{
  "head_dim": 32,
  "intermediate_size": 768,
  "norm_eps": 1e-06,
  "rope_fraction": 0.25,
  "attn_scale": 0.177,
  "bias": "none",
  "init_std_qkv": 0.0455,
  "init_std_o": 0.0565,
  "optimizer": "soap_variant",
  "learning_rate": 0.00911,
  "warmup_steps": 200,
  "batch_tokens": 32768,
  "max_seq_len": 256
}
Each number is 50 + 15 x the weight over its row's rms, rounded and kept within 0 to 99. Layers, rows and columns count from 0. The size before them is the row's rms in percent of the matrix's.

# layer 6 attention query, 192x192, rms 0.0457, rows 52-69, columns 32-63
097:14 34 43 59 38 56 81 34 34 42 31 63 65 49 50 57 57 53 55 50 55 60 54 46 45 70 40 51 60 43 45 88
099:51 74 43 24 62 60 43 51 37 43 56 81 34 42 42 52 56 64 43 35 80 34 41 28 26 45 57 71 25 39 63 70
099:64 19 57 49 46 44 47 64 67 51 49 49 49 50 39 68 62 43 30 70 54 52 43 39 44 46 33 46 40 60 53 50
097:10 25 53 47 66 47 53 55 62 55 60 51 75 39 53 80 62 61 34 74 28 49 62 81 52 75 46 07 44 58 49 69
103:48 41 30 57 38 61 56 46 54 53 14 63 51 00 63 36 31 58 44 46 66 80 49 44 38 68 50 41 58 70 23 44
102:39 50 68 26 62 43 27 35 46 44 21 35 52 39 39 74 40 51 69 68 51 62 66 29 71 45 15 46 52 45 58 67
094:44 34 53 31 50 57 53 70 61 76 39 70 48 50 56 48 36 36 53 32 59 57 53 25 62 52 49 48 48 65 49 43
100:63 31 62 69 34 65 44 35 43 55 66 66 49 56 43 76 48 51 63 23 62 53 62 34 69 41 71 66 63 42 41 85
094:34 51 41 62 48 62 38 36 45 50 42 38 78 67 61 62 77 24 41 43 35 40 56 45 34 09 59 39 31 73 33 55
102:33 41 51 21 28 41 69 73 55 27 55 55 25 68 55 54 50 33 42 43 68 53 44 33 61 63 39 77 72 49 35 36
105:44 63 59 72 32 50 45 34 45 53 56 46 41 32 60 20 55 52 57 44 66 53 60 45 41 57 50 75 43 50 45 39
097:60 63 69 61 49 27 57 41 56 62 49 49 30 41 40 47 70 61 32 60 19 67 51 66 72 31 39 57 67 45 62 47
110:63 53 61 58 33 56 45 42 75 49 95 62 65 46 46 41 45 50 56 52 77 42 46 62 51 56 40 67 29 54 54 69
079:27 50 47 48 48 66 43 47 73 52 68 63 52 63 73 55 50 55 81 29 65 52 53 50 49 26 50 44 30 57 34 71
073:69 26 43 47 44 16 50 41 36 61 26 26 19 31 46 54 46 29 36 62 54 96 32 75 50 35 31 39 60 41 62 53
091:44 53 56 30 17 55 56 41 46 70 43 50 62 34 79 56 64 54 46 67 82 46 43 40 54 63 50 37 22 72 86 42
089:12 33 61 37 03 67 41 53 61 45 42 35 49 60 24 41 57 30 61 63 46 38 48 42 30 57 78 34 59 43 43 69
117:57 38 41 38 47 16 78 43 21 48 47 16 26 39 48 38 43 28 22 67 64 72 41 63 58 52 37 42 50 46 62 63
# layer 6 attention key, 192x192, rms 0.0453, rows 52-69, columns 32-63
097:49 37 39 27 53 61 35 49 46 83 48 60 70 40 63 42 63 57 65 46 49 73 55 37 30 48 26 49 36 55 26 67
096:44 52 51 67 36 58 68 29 46 47 49 28 52 32 63 53 53 54 39 40 61 51 51 33 25 71 63 26 49 51 49 47
090:37 30 60 52 61 65 36 54 41 34 49 58 17 45 48 56 35 28 64 60 32 57 67 62 70 60 53 50 50 58 52 54
093:27 25 67 40 59 49 71 60 37 66 71 21 34 38 70 57 67 51 66 43 58 43 09 74 60 55 59 44 71 39 32 23
098:63 40 68 54 60 68 48 51 55 45 44 54 51 68 52 44 28 62 64 63 38 58 66 39 37 55 79 60 42 31 39 37
096:45 63 63 43 34 41 50 45 32 55 75 60 66 40 59 77 69 63 46 58 59 35 54 32 57 58 58 96 57 56 53 39
093:58 38 31 48 60 47 44 25 85 62 55 49 58 47 71 77 32 46 30 48 63 54 48 59 35 70 47 59 38 65 76 50
094:52 64 51 53 83 62 48 33 38 37 47 72 22 42 43 57 89 47 38 60 31 58 47 37 63 54 61 40 72 44 60 55
096:37 47 38 38 23 49 45 57 31 22 73 59 50 43 62 31 75 38 53 55 37 89 60 43 30 36 43 76 45 31 68 42
099:51 65 79 40 61 62 71 36 45 47 79 58 65 44 73 59 57 62 18 59 38 43 52 58 31 57 28 54 51 25 34 64
098:40 50 56 46 32 29 38 42 47 58 33 55 60 60 50 66 79 48 68 55 63 71 30 60 39 50 38 70 45 35 11 42
096:59 32 46 32 49 81 78 61 47 40 43 50 64 75 65 64 70 52 76 48 53 56 40 51 33 46 68 16 54 64 42 21
072:78 23 19 40 33 24 61 69 63 74 59 52 56 68 47 53 34 44 43 61 31 65 36 52 50 57 43 74 39 42 16 28
086:56 41 70 76 59 44 48 44 69 39 56 67 48 33 31 54 59 62 64 48 40 32 45 55 58 45 47 92 67 63 12 51
283:59 63 66 63 37 56 39 42 71 55 74 57 46 72 46 21 52 34 49 45 40 36 23 31 59 42 29 82 44 70 20 18
080:47 56 20 67 68 75 68 46 31 51 24 45 40 62 51 75 43 39 71 53 35 37 64 17 41 51 54 54 53 27 43 46
094:48 38 75 57 50 50 56 59 65 38 52 51 71 55 27 37 64 46 64 32 57 45 34 33 58 64 28 70 17 42 37 33
202:49 40 45 38 70 58 65 59 33 56 26 43 59 15 46 71 41 72 55 51 52 53 85 65 50 67 73 22 43 28 73 80
# layer 6 attention value, 192x192, rms 0.0455, rows 32-63, columns 32-63
101:53 67 45 77 53 39 31 67 56 73 54 51 40 54 56 24 48 31 48 29 41 54 53 42 66 40 57 77 24 41 39 57
108:36 53 69 70 69 58 61 27 45 51 55 36 57 49 61 62 50 57 46 72 64 37 25 47 82 40 58 49 56 69 37 48
101:37 43 35 27 59 42 49 53 63 82 70 53 57 45 49 73 48 65 58 59 52 68 46 57 57 46 54 61 35 22 46 44
098:43 43 60 50 13 37 44 51 51 58 53 59 37 48 54 33 13 64 70 30 50 47 66 43 28 52 67 33 58 60 66 56
098:47 51 51 54 74 52 45 56 75 50 51 39 48 48 62 37 32 38 30 63 53 59 62 48 65 38 73 74 45 51 65 68
108:50 86 32 26 42 52 82 48 41 63 43 30 27 64 57 50 36 51 34 52 75 38 60 56 34 46 13 67 55 49 45 19
100:48 66 17 49 49 45 40 39 67 48 70 54 24 40 47 26 64 45 26 49 46 69 36 31 57 18 52 45 62 60 31 53
097:46 73 17 28 48 60 80 47 19 77 40 71 43 52 43 65 58 35 54 43 50 52 55 60 28 43 66 55 52 46 42 33
105:58 27 64 38 61 49 28 33 57 44 65 50 50 52 44 56 58 45 58 41 31 71 66 31 61 58 37 60 36 21 49 40
099:61 50 69 60 36 34 64 27 37 55 79 27 58 69 67 74 32 50 69 39 60 56 55 50 48 68 47 52 45 51 38 41
093:35 25 28 48 12 52 55 56 43 40 58 17 76 80 44 60 63 33 59 87 62 26 37 30 49 13 58 54 65 42 46 24
104:74 69 49 63 54 57 30 66 32 84 46 52 50 43 32 56 40 48 36 57 33 52 45 48 39 37 40 32 41 39 41 43
104:59 23 62 41 69 67 58 47 64 41 46 87 50 43 43 60 28 58 81 42 45 32 34 71 20 48 40 83 56 75 65 76
103:52 53 62 49 85 29 35 43 54 44 32 39 53 56 96 39 34 59 63 52 57 54 54 66 46 42 49 66 28 68 64 54
100:25 34 24 46 66 52 21 24 26 64 28 70 57 56 50 47 69 61 66 59 95 37 53 52 56 52 48 46 35 71 58 39
100:45 59 35 53 29 61 56 44 58 73 52 64 17 40 60 35 51 29 49 42 55 53 35 56 26 41 53 66 57 80 42 36
103:64 38 37 56 48 39 47 65 72 64 42 48 32 65 70 51 65 63 29 46 79 57 36 43 60 37 43 34 64 58 65 58
096:65 73 67 47 68 37 52 72 45 47 47 44 52 60 63 67 47 61 28 36 41 59 39 35 62 66 59 43 52 45 64 63
100:57 53 65 59 58 78 40 35 46 60 26 65 35 22 61 39 53 71 41 47 46 63 90 48 43 73 21 65 38 53 46 32
102:71 72 50 63 41 64 41 34 45 46 42 58 70 76 35 44 66 39 40 41 28 63 49 61 59 81 49 39 32 27 30 59
095:60 69 63 33 57 66 49 55 45 62 69 10 56 22 47 21 49 34 48 53 63 38 56 54 40 42 81 49 28 64 74 76
092:48 37 57 47 51 61 30 84 77 57 29 40 69 57 35 45 41 56 46 39 32 51 44 63 41 55 50 68 46 62 44 25
098:85 51 38 78 72 57 40 51 62 55 37 31 46 41 50 45 75 52 46 59 64 72 65 41 52 75 33 37 77 71 41 40
103:44 59 57 82 73 41 49 40 33 46 50 42 24 43 34 50 47 32 29 48 58 30 56 29 59 43 38 28 49 53 72 53
098:39 65 50 25 50 53 48 29 57 47 58 29 65 27 54 48 72 42 33 39 14 54 62 70 38 87 42 47 69 81 57 62
093:83 45 45 39 47 36 52 56 51 45 43 60 42 68 49 65 44 52 56 26 42 43 46 53 56 54 19 46 50 49 71 29
103:75 52 21 75 58 58 43 36 75 42 46 39 57 27 60 29 70 62 54 27 63 25 07 49 60 54 47 30 66 37 44 56
100:50 40 38 53 63 05 66 41 49 45 54 51 62 37 28 60 21 54 57 45 60 56 38 53 51 48 65 14 75 52 39 53
104:51 49 61 28 68 45 45 56 78 56 50 34 39 34 48 18 40 72 59 50 29 14 32 33 28 33 50 45 48 31 44 61
101:42 50 68 53 37 51 50 49 50 61 57 82 69 82 68 61 50 40 78 20 73 72 34 24 36 47 30 67 54 30 43 60
103:38 33 39 39 41 33 60 56 62 46 58 57 40 45 53 51 48 54 42 46 29 49 84 49 49 57 35 61 47 55 71 53
092:45 53 66 36 60 45 24 64 60 22 42 37 61 59 48 61 46 49 75 44 36 44 67 63 30 45 60 75 66 71 40 57
# layer 6 attention output (transposed), 192x192, rms 0.0567, rows 32-63, columns 32-63
102:45 60 52 63 15 43 56 36 42 29 73 53 39 48 43 54 45 41 60 57 58 33 43 47 69 42 47 56 39 26 45 78
108:99 38 45 51 48 54 42 27 71 32 58 42 34 43 44 69 52 39 51 38 79 52 72 41 26 27 40 32 66 52 51 45
095:75 47 36 72 48 68 31 25 34 21 45 57 17 59 69 51 58 44 56 49 62 52 49 79 44 57 43 47 56 36 54 52
095:59 43 83 50 35 35 66 65 43 40 38 34 49 02 23 39 38 43 39 51 49 42 39 35 79 48 57 55 67 37 67 43
097:60 54 37 42 57 58 35 50 19 37 60 46 57 67 49 35 50 49 37 54 59 51 57 56 63 49 49 57 59 82 52 77
107:57 48 85 71 50 58 42 56 80 44 56 57 61 59 51 69 34 36 53 63 73 63 44 54 67 49 60 59 32 47 66 55
096:80 26 58 45 42 40 42 51 77 41 60 44 45 67 46 47 45 50 53 75 23 51 37 68 47 59 24 27 55 62 42 52
099:20 44 42 46 45 56 39 34 56 38 54 49 32 36 47 26 57 44 39 45 69 36 48 42 54 25 39 62 29 72 44 43
104:37 13 56 64 64 53 36 61 41 37 32 39 48 73 63 19 52 63 43 33 70 36 47 52 44 61 46 77 28 71 54 47
097:51 59 59 32 46 30 33 44 64 27 47 61 59 61 76 25 40 61 68 78 78 56 67 28 51 33 26 70 33 57 35 45
095:21 43 58 52 51 52 62 31 31 41 58 63 45 62 77 61 35 61 61 52 62 62 58 75 34 62 16 52 82 62 61 55
103:56 61 31 73 54 65 60 54 54 72 53 52 44 31 34 66 60 51 81 63 24 43 44 46 52 43 63 60 58 56 47 35
102:32 42 69 47 53 37 36 38 45 62 47 57 59 49 62 37 54 71 35 32 55 51 44 31 80 77 44 28 64 45 55 50
103:30 33 62 22 35 44 54 66 49 53 17 36 32 46 29 62 53 51 13 46 51 37 64 44 30 55 53 70 65 39 59 36
097:53 43 59 66 57 43 53 41 50 35 56 66 33 22 51 49 36 27 51 37 67 75 31 81 48 55 42 48 67 64 32 56
101:71 80 36 61 55 37 31 35 19 39 53 33 64 61 55 35 50 31 48 75 63 57 34 60 68 75 51 58 52 52 48 70
102:53 58 70 42 59 80 43 43 34 76 48 48 64 51 46 71 46 46 45 39 34 53 00 32 34 46 52 52 40 48 19 47
099:62 41 67 56 36 55 28 41 59 73 44 55 37 32 23 31 66 45 26 31 43 48 59 61 40 40 51 37 58 72 19 43
099:66 67 36 53 50 72 57 53 46 61 68 49 69 55 40 31 39 42 43 52 56 42 41 98 55 20 31 48 35 48 55 30
104:43 54 57 60 33 37 61 23 36 52 65 56 57 43 29 44 68 32 77 14 47 39 61 61 63 51 73 70 35 54 44 54
095:60 24 40 57 44 28 71 66 65 65 31 61 54 61 81 34 51 56 46 49 54 64 56 50 34 45 41 43 69 50 37 47
092:32 31 55 10 24 39 59 43 46 62 79 35 48 74 37 44 33 70 89 39 36 27 72 22 36 60 57 52 67 26 67 28
100:42 88 41 56 58 53 49 63 65 51 79 56 85 45 30 60 65 32 27 68 46 35 59 58 33 34 46 48 42 25 49 47
102:51 44 67 63 29 48 58 75 46 59 53 67 45 21 51 60 62 61 61 84 48 65 24 57 35 75 37 33 52 43 39 52
094:45 44 71 51 37 59 63 59 36 52 51 62 55 68 44 48 58 54 31 65 32 71 44 39 56 36 67 50 94 40 14 59
096:48 51 48 76 56 54 62 69 51 77 46 46 40 43 89 48 61 68 42 46 70 34 50 23 32 45 96 46 54 41 53 45
101:61 51 67 43 71 40 77 71 54 70 57 56 40 54 77 55 41 46 51 55 45 33 53 50 47 33 33 68 47 76 40 46
101:35 57 66 36 34 36 60 67 62 58 48 43 64 65 38 55 71 59 40 53 40 56 36 30 40 67 30 34 37 68 58 44
104:51 37 47 59 26 68 60 64 35 45 44 75 47 61 39 63 64 54 33 72 36 62 70 92 52 51 45 44 63 53 43 74
101:19 57 78 40 02 62 66 76 87 49 52 73 37 59 39 44 45 34 43 60 61 15 48 48 70 22 21 58 60 55 73 39
101:39 76 42 71 52 53 30 60 53 62 83 39 61 64 30 56 42 63 45 53 51 59 47 37 73 51 41 64 47 47 55 49
091:27 00 28 66 42 74 39 34 36 76 57 46 56 52 38 22 30 58 35 51 37 21 52 22 39 67 54 52 41 57 56 43